From a checkpoint of a small transformer trained on Wikipedia: a variant of SOAP for these matrices.
Each number is 128 + 24 x the weight over its row's rms, rounded and kept within 0 to 255. Layers, rows and columns count from 0. Numbers have three digits each. The size before them is the row's rms in percent of the matrix's.

# layer 17 MLP down (transposed), 256x96, rms 0.306, rows 76-124, columns 0-95
103:096167101135153114153124121127129130098119116140075172116148113101090144101098136135142150120137140106158143088120127107142179104131124102118138158121139143142156113115120098124134107124160108110138119098104125085107159112137135164143149140126183104204136123152110115146103171155123170088
110:110116091140112144151125136112146105159132147158127065122085097128124132122106156101101123105125150113150136134103116114134137181119131094117133092097138111180134097144127107110149137125126073094141117148131097167150179159144123111103123110146146112136091107147150121066117148154145137081
097:118122169133120128141104133104120120095085126099091111144128063186120121109122155119131146165128108140129141072046132141153122110125137136134106129113136092106164121129110132177117074129153143128146111165150129104144144130133128132080132125148145125111110113122121159121152154137170096150
101:134102078167120180116140116120136125158174092123186129166148139130118095097111130136116123126152144141154131134126106145118133125143130129131128134158075114152120139115111133131140119152131125130159136132110124150181113135121160127126139099105065099177177133159118116155142069113099082138
100:141104107111134131133153154073154100094148137076152143101145206115165109096107153106094099154112082119158125107111147129134110107138126127131175139129127101166121126098078159121123107082131154153131106142121142117131096137162118097083137134112139098114147123126124089142128128125143115132
102:165125129109103127129155161122189138136113144113115123168111109134174170179107181139110158146150161125141143129133111155136152168143121151125085106124114110098094101110139121145133148145159172152139100149143124165155115105104091115098136136120122156119150120120113118059145137125149139157
105:081100142146149102151134114120093148101133104128135127140142129118147122127127150123098175124174073124107103158176134131098132120108120107081099147127113135119137131138083126139123091107173167120119112147117177150137130148096143138133103183123145126093114115126140103196123157115166110135
098:159095185114123136124127124158095141142110094163121118143130111153119112117164103117184141126142149126136094113116083148110151078145136098097170129117132122085120139177128111152145101132119205118147119124141145154164155125123134116154119108136098130135129102145134137164127119121100160077
106:154100160139135153127155171135127136123140142202144128154139126121112112144144149122108121145129135149148135117140096130153105108062112127134145169141176126112158141109124126123126169122101174164103162127140131127125110136117118081091103138133099108142187137140121126163128055153114132147
101:141088103120103122127090126139181110106107149174142114124136146119148138113159106123070145143118143103115132171151105120157133123182100128093096087118101159128126132141125103148095122069131158108121150145141138147127091159111134103130162156094153082144123102122105121122130148171154142128
097:167127171119109099107122145128113152109171154208126156108113145145104123123111172166128137121132133088126118152134096094140154123120128140100137149078114134154099146106125078117096116117104144137132134127145166143125155146137151114131160113089139105104126162155143153154146114113168175151
101:107114091141138129136151097087119125161151079127124132148146157128126112135117126146152129095101124129112133113101150154167102128141087158115138149142105140129129136168138154169098126122127105080106165164110102109148143146140130174113095178083159137150125104136091148190168138116134126159
102:140098131133167149124130141145141145141072155152122108100128109124142111137134104107146129139133136096160107125107119114141110132115180138189103125100117126161140176112173082118148117144137141136111125084134165117156135140119109125178141140144199181110083123153111152109130110121138145099
102:112125097114158113127165165065115173151122127112117121155127147148108149157133143169142134147183159130122135091123151142099112108132096123157125161130138111136163115181066131117136103086116091137113148151082146156130149121127131092134129157153151133134119155130093122120112148172116122101
088:123153091106123139122173122165147120127076119138146116131169086123123122106100132131094138137110119156088153150117111137158144168111156155132103125106129115097197146102110157118150138126125142107145138091116083150087125145114148142152112134152079143114160127069121158165116123098115108132
099:132137155147148156093140106141155114096139138169123052141124094148087137128102123157130115130138111140121170129150108158135137125086163129141101155116130116081143144127121101150139103100102130125166150117111082139147156118126142126198136141127126079141158125120143086148124089111142140163
092:130140153117128053176131115120144089161076158131131154111127152112169111129098134140061152148118129147113132141142106152145133100118118138134147118139131094138116131094109136110137117109150146147151074105167159162176086127102124122104122171118115134115140156117106093106147100147137131126
094:142118146106116125151091090118133115131109109122136161200146149115098136110170118181123119158165156119117150126180127158133131133150146139117155112109107080109146116174085152110161133118174171077123124099099147107140129134129102147115139120130122153129104105133124094162156126129143096124
098:079155164102111107125160100115123165127121139176138150084140119096167127147128173144145116169113127141139117137124145086158118148128111126175088161121162132099114130141151108138080116149106103078152096137105163138150141124155111078141135133147152156129118148120148089140147095124108134131
103:107155111078121127120128104122074131133126151070162126109126116159132170089096128137084130137149102091107103131105149121123154113131120115144126133123131129139120133079099141127136118155123143109167133172078084099145111131141156131162142160134121111107150079104092185117139127114128101153
099:150139119116122123094175115113124080119122130128114127168151109118115122119134132145099165139129156121113130178131171111129121091092125146103090123094113114169086104094151142134156139181089167158096149134158093126110151100051129107115136143145151136109129128153119128156120101135118146109
100:125087146130129062106157112145082126106116151191105133137114122148145129163103127095119093113151134126085132177140119117124158136143103139102129136093126155145158081133203102132170106106125143150152147132122147128134142130119146120107079086144107103136134145128133156148121120113119147153
107:125109132132132136109153125151146140134129158156116162131123152105130144103116164145130110138148134130146147137158113109122115119096120132136188098114109104116158137131117144091176133110138147151115101078163185086161142107120113168137065111113126165098123111110121159075144127087127085097
086:117198141152105121099126096120065115127101131178122130154150154154125118151114136126092104146135157126165107155148174134123145124166120152132140154105109131149104098110112143139102145144147108100125158152160149151114161151139084091137137141131157083126091115124109145115134147142097142082
103:123143130138144176146173115097127092184095138154126110128127110111158136136167102113144136165144107152098112104128142156142147170122112146123140151129099103138125146133120113093175107151091112098127084106144076118116135134142081127149099103144107142159172101084148160098129124141136119149
097:150131151165169133116131113123142094164074104094081123144149116119144182127116087156163124123119156145154133156144149132127155098124144114100158121160158059161108119130156117123139173163160135155149158132127107126122151146138094127122128140132117138157126105142134137115174160120161093135
097:129069104085137151119131139093127091139107118102107121120131103120133163120123156079162142121164094127138080157112100120117146111133175138087116139128140203099126114139144141118109139141147150070131089144154089120119124134135123159137132160116093142141140137116106094121102162131108108152
096:133139105111120127115122095096086152129131148127122140072162162094093102117137146092141109136112121086148140175120084125134128091093114115134134133144127165129146101125170130139115174136090122117107123179145142120096128120098164130091135132134064131139120110087134127105064142111127130140
105:174155118133140102158123136133100123159081100092137096126153116133117117109089115144147145152126166163130107134101081122139126154129144131110139107120144145144147123093127075134139157112169093142122054108132149108176158124114142128149120144147144131172107152084143118134111114110095150166
095:120127139114091088128143145106163114146129136115154149113114255124143134133128085126122133118112115115134142153075135144136124123114103129134117124137118110129119090136101183123100125126141127136158143143117146125129141117119107131134115121124145138176146130117076122132133102106113115134
096:131160134132121114109064151185136127134085119171109138148132124120130166128128207169133151130163104114130143133127148098133102186113118110135131119141091135106109137115135123114143134087117116136110104083130152136088075160115174116124145113141119110110137128141130170120149120116129084130
095:140151094136143107128118179116141100143142165107075085108099110110101098139128142144188097144095122123141115134140144145126126087162106139118078156165141133125081139120163130103112103141143133148106121111145141105128158097134121093101133119095151134134146153142179128121142155100186109121
109:090157100119159147143146158151143123154100150134122151146124126147131140093135106099126101133125118118105134139136133100147145124100095202113148136125153125128117130169171176105123160155138127102179119137143129122134112141134149108138180116081159129161114121118175114105153184178122156132
103:121150147135157123124114117108125119081108139144121132142206129136139116112171135098071097126132106147154148154113147120144090171130103150116101121143122124101134104132120078155160145134084154119138148108121126141113118143135118129130170139188143107127125149135092096125138062169127125098
093:133131111089098128120153125140116101115071139131116153150103104128160120092130148149130119117133139129103157159138143123139132136138165129110097100126142112150157106054123142122151127174176163146106141143148163103104058155122124110168133138139119154144135103127130099097114148125116086075
095:107190092149134119136145124140095081111107102176122150140128155143156126134086113127085115127151139113167116120119102106140133110158132105170159171150138117129098156141119126145174111161149092113113135138115164101156125151160135118100114099117146136166152081157154138148120155099153111133
105:148147125129089114091133127118143116152111136082113174112154128119145088140159123136142160138113157146138099114108115127140144119149158149135148138089103108132141106122116153144131121114127126130119119127169146173120120134126150170121158154129099150211110127116101124089104199137172077134
095:149129102143171176094098131131113123138110167127149143155142160117130116127149151128111128145138066129137122113090134123099123112129153126134146155081098125159122130101121146135137123105071168118134128084133129097136152130101121114109169196135171147103086166116177151115134151116122118144
100:101102136137147099153148170127103101085137097161125126112153132131148118089142106129123127097150055156081123137165127119152150071147077130143126112088137117134136131152117175088146138098135109154110128142140121114163142135139121097121156146133113132143163127099173098117107151104101119133
104:159128146117138055108111128125126154154119154096093159132132165126124153128129136135129104121139143139160075129114101151124075119163110137131142141092082125122084135112125162132118147178113131127132094137160161115106108100114145133077122110074155137170154147107104117142130168151121116124
105:155104133109111119075136138130097111127132125106100142123119106172082148102125118103118130189157170134154130170142154049125141090133162132121131107142098122105134099109145105132166144159127123064167133089128125115141128096121100137114118150152121134110168125125141163133155113127136109125
104:114133133144115093150163152095129130156158106121072096132089111138083115085130131163133108123106149129162135134083177139127122101108109144132110098142131124131123135160100146175186121122140116113162103154162116131125109160169105150120086171135122126094132138124106111108080137123145113099
097:147126119135133102148111106077111104104170089136137132176162126153097114117184127143122102141099128138148082144120118108127096094145092120123111136130124120164164128132122170138169089160163144163111128146155106126147150116118169174143106155164153091153114153116112152114114158116134128109
104:136136122116136166112137140113156096138153098122163141076105102139101147109151121110111096130127123114161160116100088128130173144118166111190147178130155097122085115091133122144146096113137118112121119108110127115133181109140157080104124087164143145147147112112137140133132156119175152107
097:152127141128141097147079143118135117160122136160109127098089075127095122129123119143157102136108113137104114144143177093151118175139061127171149089138116146132157123075122137114145122183119125114143096125132097186103139139131152137122146118130119122139162110115140107107086113113139091126
094:105159132087109122137091082099137134115132129143102116122125101161204106065149120093141123164123139124141143147098094165116117155140168121177122123104109145116144116112128137179122113134155125131128121129109117114113114136143155172141107191099125142105089124122131160134124128166138135098
095:152190120132091083110124153117104107125143110152149097146105109151103143097159129109123121164105137139128132169115142151123138129140132122107132127127120195148077137092104145098094144140100123076138141126131119164153189114129097123136125093094126120141094123130116117164112100131089158153
092:129157133119148132142113124138176113147146123049107143122085180113106150133105144131159153095117116104128135128126115134111128142129160137148136122111144138122170154137106135054133136115154114121135123122127148118085111161212128094151164122115131108136151130135153155171146149108102118136
091:109119123103154091092062133105121124099142165108105136109101161138129133127156125135142113120145148130102142120119145161149142113128114149156181111097126141142129133136133173131129136092132093103119125147118132111112115121162116143136104118119161126019107137116111073154090132152132129132
# layer 17 MLP gate, 256x96, rms 0.298, rows 77-124, columns 0-95
097:125170134113117150125182107157131124120137131144100133101090117151156120153123163107139106127160173154117119097149091125105101146140127127140116134133154123149134158110114127127118156163108148154107089195147106100111132082137132142109112163089105110095086196143136112167130123098124142134
101:131125143129144114125118116144149123168158164160128115169129092110156116189137152118124106133158130119144101120092146125117128131070110126165128134086106171155154124129148127105095131110111107135179116140078124142084121093123177102119105150156145135140139129135196153126102122139107120098
101:153134170087119126137081129128170138076133104096137113154176131126131116136146086103106115078120146127138162143160129153122123119131127165166082148116141175113156140135114125100111117116161146157138173131153159132130161136128101142139170172122122135173092110126100126130157133139118163148
099:153139077111141115149150105126144138152134105136138153123144164166134171115097093113135137162100130169172127174137146108135114145147163125130118127137134144162106159128137111093104114120131160117132099063127171132152139063139140116125103142158141157142149115158150161124177134149142126163
103:133061109128123126089113118051152123120175161137085099134129108154146101154157164136121106164129155131096070131163149092125118157132141138157118130119132103149135166115133135153138123122114134144130156170090139130124104161113105161131127147120142097131107133146142137142141140107088164144
098:092078144142133135121116126155133177108162120135183162112172125143105114129126147140106090144121150151139115129139102124083127163130116164137136127103140111170149092094150169114134134164105159083141093087118148144140150092109119078143129130126141156110110116145150121138142150084161118152
092:156108077163124119136126143107090176170138118111101114159132113120132147111104148097076177098141086149108117147163101163174091139100156117142116128141104133156146120160140139119126127120150066135118118137110129100107100112152118143121128145140141139162143119175122117114141129065131133128
106:129191105135123086136105135153143126174119104123105151162089168120124099085122149157125104120133120140126170165114134120107103124152167147153120164132133169124112150116085091130137160110151128152103121135141152153123150155148162106123155155152158153114144123098159169137154175146139117156
100:176143099130070118156174116120095124118134158138082109134125139151141150149111139098141136099132116115142105128126127153100124129196130108137064128128105113125150138130121145101154125156120125109136151101161117108132087134111138177114146131066164119143174165111113101142126132124116128086
095:134136112124145114132095125100146148158102146092121157068122104120128104159112055133094134129175096136143125120133103168099128144134117188160114077115144121107133122123136147140152109146103173148146118143125118147110118138161129116106139111139116115119088133123146161159182118092097151104
094:124133151075186148133139122152167140114152081152130105157109119125089132149130150148095163143131135127145144133103148118090078096091158139122130197116149134111124155111142104087132152100142109145159115160130121169121098172116141120145138105116092136120132111085112124123115164117124139153
110:149137171196135100111099111127131139119156153138144144105125105079100141136120127126096115115119148117127127116146110087156103140165124111096107077124129162108142091148146124113113158075126148141168134156109154123153139151109137147153139139121155099124081159102147093122180162129093142118
105:185136108124116103144103119145134123112120122110159147127136142132105117125114117118134117118109145124102145154157093142104101084158146152128150108164131164114109136139133116059149152126126139107150126132140140144160134192112139109125079141096087079158074113080136094092157138107104114127
097:125157106105120152125130170162110157103168133150154124102164130145080124145153186125126120108152119089128118117093151120118149088139124116162119122165154150106098092111134107116150100127155087133178079138156099119148151137173136121107127130106133116138125154177170150115118163137139126122
107:141110171123134141084157134164111130115172127143160147150124119097197119137131125106122162093138152109156155151176106117110160128090101135147148128128148119113151179110135128114155144168120151142146162147118126145126105133139106090120140173079090157167117124111154139117150132157135156109
098:121128139156141134101117139090134198157151117075108106125120141122088135111153168122178131156164134119156153090117153124143148099132125145150121146127141110161142084127125135133118182152120155134164107115142108113156150088112163093106123084111160140145098123101093115118136143154102102118
099:171103072116126121121114113125145146136194123134141113129112137114099123109145135120121114146128120191136141103139160147142136144182103137119080154144129134093079145139119102113194137150188100117124128113144113102125115136127129125117131154106134112149060104119153123165159141131129141135
102:151164119132103141143119113151137155189135134142120120156124089116119130110117107134136094121106173134097138156136119132159088128140142163144117134104104118127129126122108096086123095133128113090139151086120163069075064115091165133165154139125167120100086112111154133147141140138115132130
094:140154127157096100118131134128143139123095119164134145162181126172110177156122161134112128117134136172098074150156112118105067144165119117109112133125124160117152136106117174108148139118117162088112133145159106123156136138119095135134113141166117160167142163115142122177128111112120150103
097:153142138119133131186118154146139121093156137135116138126123109145144132089128104165133105150153109155165163130095072114104095139119090095124094144145148144107117146142153112114061101120139076176100123111115138114122105129119128104149108102154100150120086158102142102168134139091127125130
093:129098114133157095118145084144130126070147106147112158123143102103144116067168118128115154146130100131140110157112121151098110153108110113091137123124099113081152103125102118127081125176144087099123088086104158132121082115146141096140130141123112138161092135133103109162096145121122129138
100:181100164124174159105097121138117168145130117180087102158106112139111125107124101160128179114150155101112152155169126143130129146125140117111125166118125126133097125129114116141159120136151139084109123116148091112086109109141122120162154099161168143128162151121177135147134151137091108153
100:090142125143149166137156130165154142117149121093111117112107086107127116100101109174110108087148148152114106113116107123127120094110151113154056131107111130067098154128097148155125123097168152108129116183136110111114134111138160071127128119146131105165147130104118154112115128147117120116
097:132110099085119097140135128143102089123168101119105099122158108114119134110157109169130127124102113124116092105145137192086106160109120144101166106122124133117156153159112132132088155141147096162126116125142127122122113143120117125117120183140102164146103160069128170073105106123130110135
109:107116127150110079063132122133098119131116121138097176132113119128169094108147118151111128101148144091147143094166113098098125099134093137165118160128079104125132139119124156158139126126093186080118125122127108116129101155104152104114098101101158118113108117123172116132162158127102138124
101:126135144148116166097123157140173143144113127152109144145146126133092166149118093175133090131132128150158121181157111125175102112112137129160131134132135098142138133118124110145131130139104084077102140116133147114186115106107153157114186152131149125171098113116145110106136147076114144167
096:112094087122115126158171074157139112113146145153117113117134108109139141137131141116126118125140155155149109085153108169134140138128088143152109108155144118134155131199120105111140190107135164095147129136148121171124137117117087145132089113136137181138139091087121124147125119130117074130
103:092086125110122140147133145112108111149138129190157127103155114127141126096136088133142108110189123133134103107124146172138146170168158148124146110159138098131119154140137140097185126127131101109145102148143131136087126102122136087117130126099122150144125179077154106097182142140118133129
085:140116118114159076095104105117180152133101116144117100091104186135123099115152148150115103155163156152124138105119128166136107125135124132141115133117147123124124138099181171126100168131090157125121130162139107118117129123127139106094144164120114139173110093103109140097184105121093102109
099:129126123116127094107142141169170132082079148133110100098108157156118155144135148175111098152095135125118083113132131089134129153135101145112103142163139162111099139140123141124133147127113119144119155133143102131101142109118169126129137200143114084140155182124139124151147144145095071147
099:129111133103144124102151162102114115122137152141136088129146152162135101118110107136121150113136129162139123122142156074173096130137130151107169127188136145145083122109117103133079163118089179095113135149144116119171126157138128146129160116110153153135097145135135089140114134054126125145
094:152110131130117100120145153163128099103151112130070121110147099132168106131144115148126107115117125162145152131115141103154134126153175165123109086167126115100180151103144119103107167162119128166118125134145118138140115115107159132144090106122148155139147160135076110122160140110163068170
103:131123143106115104138095093128147101154112099145120127170082146125107112100178110133126135148091128115104092156170115123128094108128180153132060134128123109148124155097085111112112171129136162150115121144113087103151146096120134136099088117108137120159093122145134143133176132122153138158
099:115108109111167147097138085133168132142158094116113078119130113145119116121135154123150130137132132071116176119112131122145115088141087145149124145146169135153127138146139120114143119137078125123093130129088151141129150143148115150116122112117109083151135065158162149166083113159160137087
104:140115147129094128141141167141145135143183108182128154178094159101106106131132136165094134107130140147146144140140132118127131147147084163118135126082140168141117137116140119154118142100163198119116162128121129095087128156145136117141124152136120147124131152145145133078167104121152170164
101:142121132114104094159099086100107139115164136152103118104108130120121135146145111147083135137154133062115121178145133122109141136135140160133123157149097166110106161115117133148122097121147107177174161099124143128114164145152143101112073116131110132177115147154171098121163112140153127118
098:133130131158152163130103146123078102133113160090101159125133145158122124093148122155134107141161115115122145125132098103108160122133102156181091123140135166143101112092121159102096129038151169135136111116145133127089122124116137121123091124140106146164097132147144127124100090126160156129
105:130170122152156108134158091102177113134134129111112135121164113161110091142158153152122144050133159115121114108129134150144128132121104103136157112155113115165141128143099096109125120152127129176127076163092127087111124147111121134134114119128102150126114132133111188129081127097094164110
104:150141117108132145112123112126168119141131139135135129098112103125186125115175090149103123127153067126143134136135129087159092182110136152110158140080138159187135139129137114140157117144131145165109113117128097092099126124116131152094164107139112144169149140116119123156136108098166169161
098:158147123134152108158124112176142121117125118138113091114113141122124093119121154169110127139113124114140104171121113131066119106133061136089125167148127142112142114103167119088138140114139110134126168143131148151116106143166089151138129120085170117142103183124078122176128144141104149131
102:131093102112131134137107144133134126147129093144112153127127113156076158130150105119136186093121155095157128118160123152110080169135122140129111065155120115135153174134122146114125068100116128152123134144141060104118106102121109143145094111106082137161149136135142119149133126148144122090
101:120098113131107156107136081153100129149135146124121143111126142158135105127105122114068070112109125133104135124123138134113098131148152102107095087142149097161097142188156122155136114141094102108100074154115133130132087145142135085153111130128082140173097110131109110125133147127115147080
109:115061108092118156141100122144143146137154112115150150127143119150124162121148101130141102151148120120097133117170139157093071101116070105163121137129119129135103097126136120164158103148117125109140153126127124121103159134130160100083129144115153134145098116130103188110127168091102129175
104:127174128117151081184125101097146111103163079130098101138138136111138162117124170092126139131134105175145132131155129097165176123129165137170114131122143117115126106122147115128163120119139077133134133133119117127120114172159119157133108149119159105143119085113136118124147094092075157149
097:144123130136175147113132147148171143118155141087111162135141130136131112126109212120124161128121134133159127114103161133128112155136147135111133099154151139135143126162198141139136148117133166115127071102127101103120133115149129145124131109149119062140141121135122098146123162192087134117
096:153132122127143170117135046102132147161134156109105098129127114140118135114151122148114147121124133071135132136168121151074135094126133122108158145123162125147165114174092130090107127126121121124140110121120165090105156128109145106115134123181155149123170087127138160150185125125138110128
097:145113137146151117161092150140065130113152092137144119108154155136141102161136101079142121171105181174125099161150112118160114144143139119145156116155107130105113148129133095146161141124070110091145128114120104132163168149112158124109114149088150151121127129119164113114143161134154110140
102:124102109155093125115100085125162109128126113076146107121153137123178100143124206138142124130141145137135139131141074156128097123088141155122162146142162142151137185119131167121128155114148133105088137093144104128138144133127148156074111119113129124116161120118085116128113146157111161131
# layer 17 MLP up, 256x96, rms 0.312, rows 77-124, columns 0-95
105:124117148079161130106105136145129130128147129098124131098113126181111174124113097123155139076095126154167087158103111148140161107131189149133158107121132134141077116139151131104129112089101123104156083117125122105172129135116088139114138130182143083134120119122140113105127108101155121127
102:149165110137103101130123105076100152134129120108111115116117125093129105114142127137134133134148104132087156143104123123154138135115090152119131177174115107106141189068085133145061121102109112143128082142141087130123146157087155109117160114127161123105147143147140129160128128100104125109
100:115116103099126072114166102136115110114099132134119139154165133119085127083125129127183137153088118122081138149109153169145122121154141132108122160097120138124138092157158121154123154160094145088159116102127125109108176145145163109099097139159130144140148118127150113160073131099140110124
097:148127075152099103132132091139161118126161136090166132128111092153114122122152141103166117159144136164112124111175113152151122079108158149109169126105116110152089155098112106094137147125147165134162124133114167133120088148153170162139132112124122129117160127156124107145161154168150142151
101:166118116157115139115128114109084123119171126154166108112118127103150125179129090157124137152096117113113140080125136136126112137119118146105127080109093156114145116113182126126112112101142080182086148146077086126143145120111095139114133151124130110103142107169169117135136132137099090114
102:141051137173153125098137125109151113074129094128120133120136141112132104148139164097104105160096087121120134082102094116161109112154160144114134172147130151104125089115146107147134120117118163100116119157082133161120140144123114136144073120151162120140115139098142145145121160106132117104
097:120107116095140126128125111134141106144126173136151120077155116128131129182132130137138131148156128144142123117126114126107145093096113093096125132148102109135126114139133125159158105127114167183060140138181129057106107153160128106147145105153110144137116140194155134091117143124150150127
100:172117129102119102155126102063114172100119130133131140133135103139111137102103123130107136120144124118151122103073176134104161134148116110130137115102062130146151155101129161164078084112153079121138101081091134133103091099126131120138147128127106133128132108139150107116125143128163161113
098:090176179120118141114177131138103190165141145122130133113136129123147123152098154160174109137149151131107104119147159114156111087138101144121168144085112079158112136108128126123138152125150116108128121145130126114138153097127094175157137127148155101163102133108154127147123095094158116101
098:126175130137139103155170085133104116120119119099082162140170150128157126086138119095126113134100120074140140137136092108114123145080142129119128150085113115150108150117091152138096075150105134134113090162125119127149105127129100102119124120076109124123152079100097127133127147109124159096
098:131123105121107132113143106120093159144145112132117174090124123119135089093092126162120126117155142120146114188115133111135152128110108094078144136129106069173126123132173142142116126170141134141116071137127125154152106092153149139128069131094105160107117159138140130151153154108104111154
106:145107131129113167088096091122103112096124115086129124127129138142139081106095094138107111122152109130122136104151087165155106108144130153109136121136062116077169142128149154129111146104138167155120132153163140131084165109144131122107111112086123157094130102130161149119131152180110132140
102:095129153098106132120147146152132133119140103106107120066164110154128142149110106162130107085161089148065169130146113140117125125128126141097117128086125115138132166117090128110099118129120131134100097182096132145121130112105132117181136159105110085140158157153097152112140147094109099125
087:130127128138140174080074132107145091141173095077175135142115108141150155110114118136082111131097127111104092120145122118177113106172080118115103126117124118109123133110148087094104117104123121148118133128083160137138148130135137074097116139131153121105144130119116133165116140138076132125
102:100118079104104132125172090127129066098117128126123170096149162149114111113109156127115169121113148149119090088143119127081155108145083120143140126129137100146125137122139145118083159124099146120145112148102145127165093076114109121137119112136106086143149110139122104130086104087109148109
091:134134089150172108138128104144175149125127112106120131115131169170074170111104141076136101092103160162151140115109085147107153102139162128146090141124152157142078151107120165099126144111126120123142163133137110105098141129123136133167163138121153139139110122113130159181149127121112120154
099:159119147096146168134087174134126134138114145149164130101105142146085151123140094145114112116101096148184129091146123134070118145142119143129132154118112137099125128129134155110132134130129093095159141127113111197103125139145144131075184087142127132129094118175135135141121135138129166154
097:145110129089135116088095100131138148124142152151102167137094142101124164167130122076127127127105132101155104118130174095129145126135143112120105111136102115093174093122124153161161103145081130140150117147118138138109112086131134185120132154124140159168135119138116150146182096080138111146
105:150106096130128136117110134114130123126073109164138192128101125174104150126152115105149192113102122086118123136140134149118130134160151124120134138148125133109102121127134160099136151130116118117153095154177147094114130130134069105156106126125149076167171160112121124128138147099142088166
100:117136117108115129148136092144177101115120160111107111121151176157107136143142141139159127154156146085138137111157151144117122175156145139171154103145073134149137106121105125165131169160148139132131138113128173163119050120166100135138141142127123104112159130099119119146091157123101108120
102:134122155157111114141134109093133128142113150130097131097098165114127096153093118115091137147151081130107100141119136120135109098124098170141125146170120147071088119099138109143157121122119117187149159105123056104154153114169125112151157107141148177089127123127134118126143152106134130133
108:145144098160133037135170152107099141136144111097163129140123105160128125109151120131161131097082129139151149099191115145126135129130141132117088108103101119089142139149144116150144126133121121124138095114098112152148141119158110109092135115102114138155138177094128161115093103121113089138
095:097100138110154074111085140123148115117147125119128135125130134145097152127123185127136153162138128177137135146147137097153134140141132115134133140168123116192126097114174105120200166157147094109109126113102133136094141102148118158084111123099148147102129127141177125109146109101127109148
102:196156126142103153150158117099172128127131110099107112119105135107090098100146142102099116128148107145128130125147132112128148134090121129096119133119068157167103115139133143134132095105092162083124159119143137107087120138082084170141168124139151127123080161118126149101106127130131131105
103:184086103146130147076098139127126083162099111114135140106118125131181123130100110133126127135132148137130117160119099110120131114123138147148156125133095132121122131099135150131111140143105076150117067164173130172102123178074101110122129175114124118132142088106129141138115152110132087141
100:138162111118138155126121146157129101114120136133105117115168136108108119092089117151159101179159114145143166145082120119109087121083115143125159107122148148085112129171139159140159145152121118134099086118149106173134103120127134141151164164110153097157114178129137120107113105140174096137
099:089126103155144157079129126096154085134115136166156101147143125138122104143127156140117130131132102140101076133138115149165156128092137121136136165135103167128109148102106130087103111127120120101128093097152139134133143135117089132123122161091165133148126141157105083146176109136059126164
108:146145091140118123125121098095160116136139090142091112123126121137092145144121167127125150137134085154132156121153098099119121133148077082124133125150126111149110140118114149147115108126151088120077103067098109085161100159177095160111075120142112100127144128141111142174103137119123128121
106:139125171072166075061143132161145131158094111120083128098094164143128103154140076138119117130150146113126152130103137143127139127091117112130139107088108092131114151121135130116091147131141124146136120145137107178135118152113163115087141151116121147097118103157113128095160092101127131143
099:124173131135107191127172125115142124110121132163115120084155093089148119069107139088150164109107116131142126134085122139123121091110137134137113128104091133112138120076122149101098111133105133129109166115160130143120164111101114145132141108156132154142079093130141150110114115083172140151
094:139156117160102121108142167145117139169162098151124120127135112097154148182094118167130073132109148134156132150130122128123131114100094169151105103113136099131133162139105162143145112098128130110124126120086162169095097147119073155133149087118127082137142136127119108102090079141126127126
108:098124137110150084131095123130155128117154098176099145119122134124112125107137110140087107160120133135144157086159137178118125112129111084129123182143142084150139098163153075145148120116169130111106130154140157157068111139146138073125138104127165123127151114127119160114147106136107107114
101:156102129197140140117103170105154171175118096101128140101120127119116160108084128165111144143119104142162169141126170112163094119148112093143108151110161134140105152118151157127132086128127123156117097119126133177110121110144137172140121157122123131118106117128115116068132141159116146143
094:153161121155141132145159083124146129142121115106147131103142129120143155175143134098110107107074152133117093166107132095152140142101124126108101155140140134109103170158124163121139131092115099127155093125165108174151174159141132146133115155083181139130134167154131115132123083122102164133
098:151109169150115113090146160123147135108097130152122143108126138149080126162121124103121150115102130131109131164104149142087121123148091144140114119169130115115148134150101111125183097153112138134114134096086100146126162159106133063159136154139120094149095150159092147116085074139138134117
104:156167113143146118114144094113120128120121111162123115127106150094153122126147112154096161137147131127126134114138142116144099126106133136081106128119104119128120147173136100121094127116112152128092112114213169136103099157085127158141115092136156114074194103102107094125122118102155127110
092:090133144084089132161096106173129163162129130122128111096128102113116127172141134124107093174136156138124121142159128074145128147076145162064150147135118108112150124121073119135124138085130085152165083138113118136142138133111177138126116100132155112121144108147132154126126133138136119122
101:114129085103128141152140131151122147185122141186101084124130138109134148153078101142142093119144127132119137114149151143119123123100126167109109147090101153104117148111108096144106126133134116082132090049102116112119103084154117129148131121126142090113107105134151121138159102083151145143
104:135102089104159131127183086080173098107126144113088104161146125148116106128106120152117095121131114118131180106116119104085111101128131120119174095157121117146126137109106127150125143104143085119138143175142085105125134121132146145111179080163101159107130142138128133121149143102129161138
104:182099150119118077163108124084115164114128135162089149115100156155106080092132132110106137115152128102176149123119134137136133138148116119145166154145173174147144120132151104128154101077117092160095150130140147149095097117131155122109123127112122148089138116113114110106126136122170122107
103:125140108083171166165159145107162121135114131144119113100094150120141099125110128130151089127143155132144100138139193126107164155124141143136132079130071137116084141106128091109121120088155131123094062141138138118115155128134125140092105140158083136119120154141148118123169117104143126115
099:079170137111103079142148124118116120059100158125117138141137088127126093126115098143158117142130129128138112117131121108163145140106134147143158149105170155116097178104109114113106112126160119123124103140147157172113145111149113129159142148055118144134077141120136147112110137133128091167
106:124099111117123148094129119141120123174116134127104102136143154131114122152108140172138134158099119122149163122106109139130109113107083107188119114080128186149144124162116125144157118097129158107102115116155128139131127181144117076126068113129149165132126142144146114101109117156090160080
093:139126133152153139133076129155107133159123125144119141136133155189121121098106107101131135105087117128125148112174121132110123128135133132129144116114179143125165136117154092162129143108123105135163126165170093149125127111104130073155179112154149127155144099071085093126123128177131096117
092:150090129101113095137160138125127091142153138143142150117114122149123089146164108162137148159138133149135139092132131112118152073148180133112121131127150103138147126115158117104138144139151134171122118107111112123108132192123128113179086128157101132135167157169180090109144130076152121147
095:122108197160143121132169114138135172103170127112101125115131102162074133139106120080118085139123108124116165145142131150139147139105119156112150105090108105159127117140118123096123140119165143105113134118122131117124122126107140158130123102145124147118123174069106115172157162119186101127
093:111116164158174081119126138081145096119138123085118156141177092108143070136150186166152128091151119109104135118128136119162148102130118174116127137118078125136138126100138109137145136125084138089128107155111131140107135159142077132152111116131120165127130107139151151129125129126093150147
089:118090125124115156125129139157137137144134114114138144107124175137152124142130133096153129115144137139183139119144121134074103145123173136095133113179138126123116086124158159142087136108131150139065139097116129116136103137101136107096129182129142144161126153117056134139091095159142154164